Weights of a small transformer language model.
Architecture: RMSNorm after each block, rotary positions, no biases in attention or MLP, untied embeddings, normalized queries and keys.
Training: a variant of SOAP for these matrices, 357M tokens, 5443 steps.
Each number is 128 + 32 x the weight over its row's rms, rounded and kept within 0 to 255. Layers, rows and columns count from 0. Numbers have three digits each. The size before them is the row's rms in percent of the matrix's.

# layer 9 MLP gate, 1024x192, rms 0.0658, rows 214-313, columns 128-191
098:129132120120162133128100150123119050090132155086179142194118080086098110118086072164126143101134150161177179162119177091143125182173112124105169095159212162094148183083118146178112114147140125
104:140158121084150163141130083077110112101117129167151063134167079102127091168112121145152089124118070105120093170053136170183097111070104170102138149101165127136183116119074104127102144159114125
099:119108127133125095113152126148065140120119103130126106136092138139168094068133071108114130103120151110146158118098127169192083106074142099166129165200106149107121171103076140143139095185122177
093:026125127131145126155098166158179127136083146112148138104102167125168144083151135090139123129104161169117128093158130122158198162137131137169133102091114092133102111129143156132144158094130170
100:104141133138192082126188128140127149108124156100124089140130097123134071139172117096112134081153155127113116117123144175096074149129124174105123124138169094121103193115162144165147116107167151
099:106111128142119091127079124155135123081057141128105088140106125169088132146163089139099050143193122151073146134164064145139147164121160066114093132124118172107162128098129166108193110106105204
095:144122112072065116120098139147106108111132146101115159119132095165112151140119151135120180152153154137123064160216087144168094180079164133152192158153094131144081102163210101118111128092113158
101:136078121127115153098117146153144181118068186121115151131143131148073194175137152130109126113119167100124099156098120171128072121131168145111092129110084093153104139129153114154140096184111153
097:159073157143140148136197121115117100053144138159154141150127098162168146144117158092151148090129167127105168133160157170156165148085067086188105090147143161137086179176166118147144098077153157
081:081116093098130140141060154152092172160151110117110056112131057169119170148165168153105099117083111113151150165161141184120123135109118134149124112154079109146170175126123090134109187129106175
100:140093155157080068116144126086156105136097150107078100098190126131150051122187084131065089135136106078084122115112104108216130194123132139157142184153128118092130086128143152100145176147075054
096:080069159143119166128124143125143154157134097182163117118122095137182126119092151132143108113143103163120128068122157138149165180113144149070108169098111154132183138156102121114111106085141116
095:080119153123130175136098143111116125133157146170135176111076136079170112140133178108137158160170141154188095184158122111117172144102090122138083199102167142085165183156125107129116191107097128
105:143116151126129099170180206149154134140150141146074186154162086102114141117113116135106109121160112058155090081141156157092110150106118085098084173149109121133136185114130111077132087110166070
101:138169099100085151098169071152107138107144063139206088126092094085122188059171140110159159139157109115120138156191153152130155127107114148114125133102151129159107213125135143230108065131109103
110:139135105176127152137068159142128093202121186143136131127143113141164155082134107121157148121140104170083112146111165139197080086113138145099147135057110170130104119165123133136093119114122154
131:030056136123123145082137097159162121080134128100099143178172118121130193103102111145185142122150078122119101105112132173145114087093111132150062107079095082145074129141097186153117126204102141
099:113150155116116160115102101094115155196069164091121120160117162107164161141142157090170088093152137102069173101105133052113135158071105113111074112117120111160093135051090064208105163121129145
103:093151155093109182142058142123114066161176186066071159143136071166152125191138113125171121110172063098120132135116179129106127095128150069169128159155086135150119123104097123165107104045121130
097:139123119140181118142150083116148193104139081162146156158139100104098054087165168050067136147121105138145207178115100116166126090071078093153101119145100154138159126126162131164102124088076132
093:185117135063139110137105108100151156101085105070125092134109178132139154108179111115067073147172164128091052156117130134128148182165120126123096042128077115078183089120148135145105114130166153
100:115161083128192109113077135166141140087107106111171076169119158065052114102129098157114105169098137158098118133104117168121145111164105141127154155147085097091185092147109125147144128118127149
093:135071096133078141067090192128166114088108123085147143125128192146127145157136137128135126165146115108159104112085085182186080140153135130136124090150101184187102106147143130143098123186125139
121:096099090144135131137184118097102147112115094158114119110126114115125108152170170134134118156100078134120170171141106130135175101158117150135123046142100165169068192114090131157158117125115112
094:077149136165097134169185171120184210093098101104146093086162116086108156131178160081205159144114077094117163114099096136143095090153116149126170128101132124130122122088137128158145167126098108
099:168139127122138091147100128133202092133123107140133147150138155145179154181139093174090141160081116116134149123085134132196163120178131116157100135088073175107145144126168096192159171146140113
096:148141093141112165090179158101072101155160127158137146091175151152129172141082132105118101147120107177139122116107131121152048152088105144156156127128092190145136136098032163156094102139148101
092:084137109133154172114130141082133129158135054130165114094178215072140076168151113097137175161160061163136104118177150157155176143152075110138202116129083129088216133115067063123101111081144176
098:148125096127155147085137174187131064112085166131110102079099099133134134137143165180119174156141059157151136189150126154122137159122120168142151069138106145150179145131096136183108083162150130
094:127152149116162193107086112111138164148141075132115130106147107104094134133135167112171152222083116162097006100164159156108110063123140115094202118062129121119165151088166168129075111110140109
096:127092081109162126163158141099155086168172115080078122198163116209145145140164127069187085157119193134107207134152105170079093162164139162141119062156132124109092155135103139131117117099084182
097:121162158103172173118144099111157125119152129166136095196096137146146116140091149117123109077097038106098107116128094134116190099146132124109124148162198146152142151149165134134125137122132090
103:138135093175115120108135141109101119114162160113153105149092151157142180092150188099121155122111112078136107133042094101122176130144151183202153119115037119166111064128127085083078137072113175
103:146125169125169200130118172138156104115130186121169160145107174140122144147149152164188122085132085151160092151065117105154165171143189086135187127129110104116148155134114081079104059151183132
097:138174138084134107083094123139131148110177121128086109113110154101159150178106091069108107112119089125088171119122043079153128125111131144150129166101076199105114152125170168092155074101151125
098:136096140125128173150089077139079117153139131161116135130078117110073164164174141173166162151159144153187102119127087095193129136162137155162159129148165143130102136134132097151127112138147092
113:115164121177188144103120081074083158151089134082145061119116109114102110170178071107167124124119090133117170137090163211164192109145126174182121171126139132148137088159077108172129091132078141
098:150180096150130149102124120136209122099122135132057115113205096150157123147114170103167142035124097064171101133183130119110125181092114175118048148118151142102171203155182105171109136109141100
104:126101172140097177132116095089137068131112136111130072139112165086187094157195130137161146116185150085130089122162106134058133174122161095159138166170161166177160122127093137124121097152150134
103:137111149130145174131159132114125105149095123118173107240156192123148096146115119102124122082093126114116168143163065160119134141170174128134148145079103134191166150127093090088103175121079130
102:127127084090163138163106097132106098128093067088139170140164082168094108134131076127133143100149106172142145117116059109178070139087132084095174127095082146150093157190119077150153127121090119
098:102170092132169131071118077181160101102120077090118096183226139117134140090127123158129105082121097165138187160102083169090087134130099159148107106137161094081141178108124121143108081093150113
101:105112124142081179133107096114123104136135150111060101191077089110146090138108097168117191161170121127163109156149139106136137205064134138161178215088163097153104149166155093161157135116099187
099:134138131122091130099131117138112153170125077160123136118154153134170078153116139098186120183131156093143086145133127154072111149064102141109094068151116155137099092081141135162152132095165159
100:141115116078135086111132145131181087193126117153129142124138143137186153161129121110124132141166165130103192148127133144141068099141114119128136100137101137171134117070084115102083114169157098
094:126136121105115133108144164235183140157132104145088151084082151122163083138126138085086129140101120128123113126135118111133165126151120109115122135065128097104115096180137173097123113180047098
099:113125118130124172160112170079056148143102143138124131127160155145161090186082187082110141152129106108115136137092143138088165149080182148167111148155178126130132126151182140090092100134190108
099:081073132191157206094102127103160190150188127146060143103150146102145151137107134091168121106168105167148117149085101163102131176153102141159124126128110137171106110127135110075129132145119190
106:102153090099082124106162131098125107157114160156141147150072163081122116117119135146168208074115080172076167094145074111095154063118165135135182118084114104147118112158162146111142109125128142
097:143099118092131042070168122118113121042166128153182150111076160076119141135090149128134068108146170081115120150060096132104157150126122164102107109171078107157112133123096191072039114104101118
104:145088132137107104189118199166141094088094155140188181160106125145166090112131168070114076136146122106104115124157151148115153179128092076116138188117096174169182087126168139157170109069141060
101:127140165112154104111164104172144060175156190109064139176093181159121153201090113148159164113129142130145154114152097119115111107103151138099147132133094146093129147075200145108183151144097128
097:152110156086135193115129134118119147163110071135154166079118091142137153123145086131131106140096070132130133140120138169060145108184088139159136119128090202150123117150082116140133167128056126
098:154163106152130141094176134106121081142185139126152085091134160107120096081175109108124148171100117072082146195173138135195116177114128162109174167144127125132151187135120155093173155083164144
106:193089150139091145129101130122156164177153128131121106104085135064160156163086082154111050125080120106157151133144081111101182117155153176091087089083110135137094051147166136087142174152103149
098:130164095168123201111115113137144142162101119180153126173192120170144222162097065162166099116104192117181102145159123178129135110143130185135115130167161157132127132111137109155138135035157173
100:152075132128108115090141153089200123185065094102114114180142153173118177127186124186183143154140129188138101174146145134179115119145139154161095194106149085133108103126118123145091108121085196
101:079107125164104185120098140119172069085154207081108125138081153109119125133115106151123072106130117165156118174103110148081134122128131115126169172101119179168125122096144083112139133130119098
095:165094120118169103195165061098131116144139081074153164142127101093133194129092185157131128167152100153156192170156106188106114162140155125084130173063153120200188103173103086141130111134122164
107:168122102117128171173179175109099170110123023154132153101097132169144141120118060186108141089097147063117150119159139137115116092115103142106093118135143165115068113143129106071106091103119125
088:148151095109077091134122164233153104094144120091137153039141075102140120108129101150133136130076107140101159164110148144129148171125088104206117144131077147124096118134090145146067098103115154
101:150112153158175144129163163144108092139147071086137105127150135097095114172105090114131183131111121110156160197098098155079133129090143106137050155150089118177142088083121129090135121115148096
100:069099104142131199103051120091098088118139111156198108135120102147085104119142110169151176151200131113147159138117130125065083127150192147136167130128162161137140075159099128112140160099171126
095:102146182137084119115118137110176101166119115144177078179175085132127176103077124154121181220106153117120074132162147136152137112168112150078148116086183177144079150114074121099046134140120140
091:133043139115095107065105128169129124119144189132130157095137131165124177155098188103133129151105100160129151178080156111120160164154080112093127078183073127147151156121164112145209130154054201
109:183156152132120072144186166145102129169184104173189140164123114186103176146123137124107090104170137090150132180120079146176149101119113133106127155076162129202069127137115197147100149126137059
097:108099035162122155110092111103091151166145101129144051106132152148110172086099162111168126080104115176151150136123124181156149132102093126123141076058130147121100091139144153115130102147114125
101:117078134120178160155115077096123161087122136143103131124095111148115122144103119132159132088151056135149131131101115096166164109144096171126130138089120137147090133095062107086158163106088149
095:106054091155089192132197099127109103112147114136043121165133110153123154161126136119174135092113140089192130134171111146145123151147124099147076140090163172135132070121083103117125153135108115
111:109149151135136183114125096144169119083131083159181138107146039133126096110139128108116129166102112106156114171139075146098129199077189091157115106109138122093148130175120111134147087146191087
103:168135170153141164151118156152092121162157117105171126165169074087194143090123098119205160086101154112130111124127102091162103167156072126137092129163149112181097205091193122135131073077116127
091:107134092157129151060112127110125141086108151094127092110099092092052083134093145159102162135065117068139111146146129120130114106128145096102148118143087195131111125141134114092148137155105121
104:131156110076108125157129126081124147174120085140068130154199162165082200116149042159130150153146130124123122123129124160095094134145143163112156140079135134169138135193086162145180071178170164
099:118119141093137179129149104154083100193138136073062143140088107184154107182146172119134173077075082179125108130147130115097149099141203096149069180180116134088131184191133120137156151101139093
098:062115128129095112144109138180128157087145128129112049156184128172181118176127145090114157117200098129175120094118151118120145154145132114125077140122105094137166158155128144187140129105084148
101:183162142095092139117086185095121114169109117182162097173141045087137113146119125131142180054227204137122143066130105088168109142094131123112097151131147121162137127122101161140117164159148087
102:101130097092107104130137112089147141118098103097156134143122130101129163090158134167114128171133136055148234096087111140075167117148161134100115098161108123169154068154130063114132122177115125
091:102143178176115094148105136184126107110172128154088114141131122095152111123093133097140177171195163175115167169175114170082082102153114123157129118102131135136123141109081106049085172152089076
101:086108094165159146151124135140156134200161160063078091125206169078143148165116085156110164101109106174101138200111116193126139103120106146128141091153179149167083186141145081128159106121120251
095:198057095137153135136137130169145124134139139127054117089101128152102142144086100146129122050163191060112160138123154150107175123107118134125091110152153127149107127126074110064089039089119139
113:154138128119118057195106097116093130131122132083098122123142105127138169131095156139060126184140062179116185124142122129119127135088154102077098112110138192152123195088134143133215153132140155
101:159090143143085158117152085117129147119122102071118087139183139138138093154161131157113076113118151095152148109164096133178077106142143151155150119131126099131095104115124141094071119152135057
085:167113190158116156180065210130099063146129195105072086153089128112132143086106160128152081125110113115150158123142155129074156173158111165154124104051181125169117136104172116085102137175159139
100:132168134141079151152177138124121176134106099105136113132123125154103155197192082120110089138139179120134105126078099122165107068147152183184152161132082140114162144141171135148158139150176118
090:082133110163169148158039113111161144124068196136206090072169124180129150167132125119129142195172159122121106141112167214128095143083157116127121133089131072154122140177145156171123073119117161
098:120152170143116097102116092065126118139141135095105156128127141145115124088149102116190102109167129190168088124110091142011124168104138148156094085111137139155044107175097103137173095108160103
098:070102159210160100131118152110142107109169112124161168121107112167135102118141131126160182104156121135118099125132120174142128110127029091150091062148175100131126139101109137108109089135131116
107:138112107118194130083132097142111122080104103135095100137090074134103171157186201136146136148121141127097118108133141142145136089099114176182097149147123142186154142158059132150089145138138036
095:097140101167096123123127090126140186175098131165164122159117145135105160141167130160153057157140173151129113098121160133109123089146123150106157102130047102132024174128148141154138150161128068
096:107087126122122098078172112137145144166126141084215111117113158119146148120073149193163115106083115119137108053102109140053137098121062129114120127206158157114128151132087156104140103152109094
102:183099161131119058157090155137127096063157152134127100117115122160105086130133086143160125105097094088155171109124112162170107186155155115117095101119111084137123116115100214140141151130148112
091:158126115133124139114183130174151099173107120171115133139144094158155151191108070132137150195099127089134106121132120125112144104117130134184157159109099084160107127081097131072131163128103144
107:085121114101095108117130108126138127097146080090172054103134163117146064086109089148153113054147148168110104157138050118102115125106135115175101068122100115107166084119148182117123148143055098
098:101086130148156152122135135122092127140076128092169136093103102139141102102116110122166156137186162129172140115081142128191156160105180167159151185118122147164142115090120147160059126108090126
106:136108071126161135095086104172168153125125139102109088092154125125185089117150154126194085093158117118167149144091093147107143093137120105110109131098109113160096113206118200119089118153084195
101:125081141159094158093081184138135133145164112188055114086117155104149183112128121136122100158132163127109086164120111149141093131137084126139152183107148090155145124122126141181201162095156123
105:159103101078136150116157200127146058120113153142138141182130138133162121165150084140205032157109122121165089151134120108142132111106170096071132123108160113098144146119079110146150147162118127
099:162171109108151141094137087099098126087102077085112153081126051111088128140158101124131107130098102180197138142069151123097113136121085093131113107156026077119133143160071099114158122174127109
095:141167110132147159090145151102178180116108108150126126114147148131129090144124080145184100104123086079127148168094237122156128116145058134094185153163143113136162138132074131106150121144108148
093:103132157166172108111168097075143128164130091129148144111131113187115129141144092114060073100119070075142164149209129118116118169154174086125133163112062137124124119128090085148092146103099081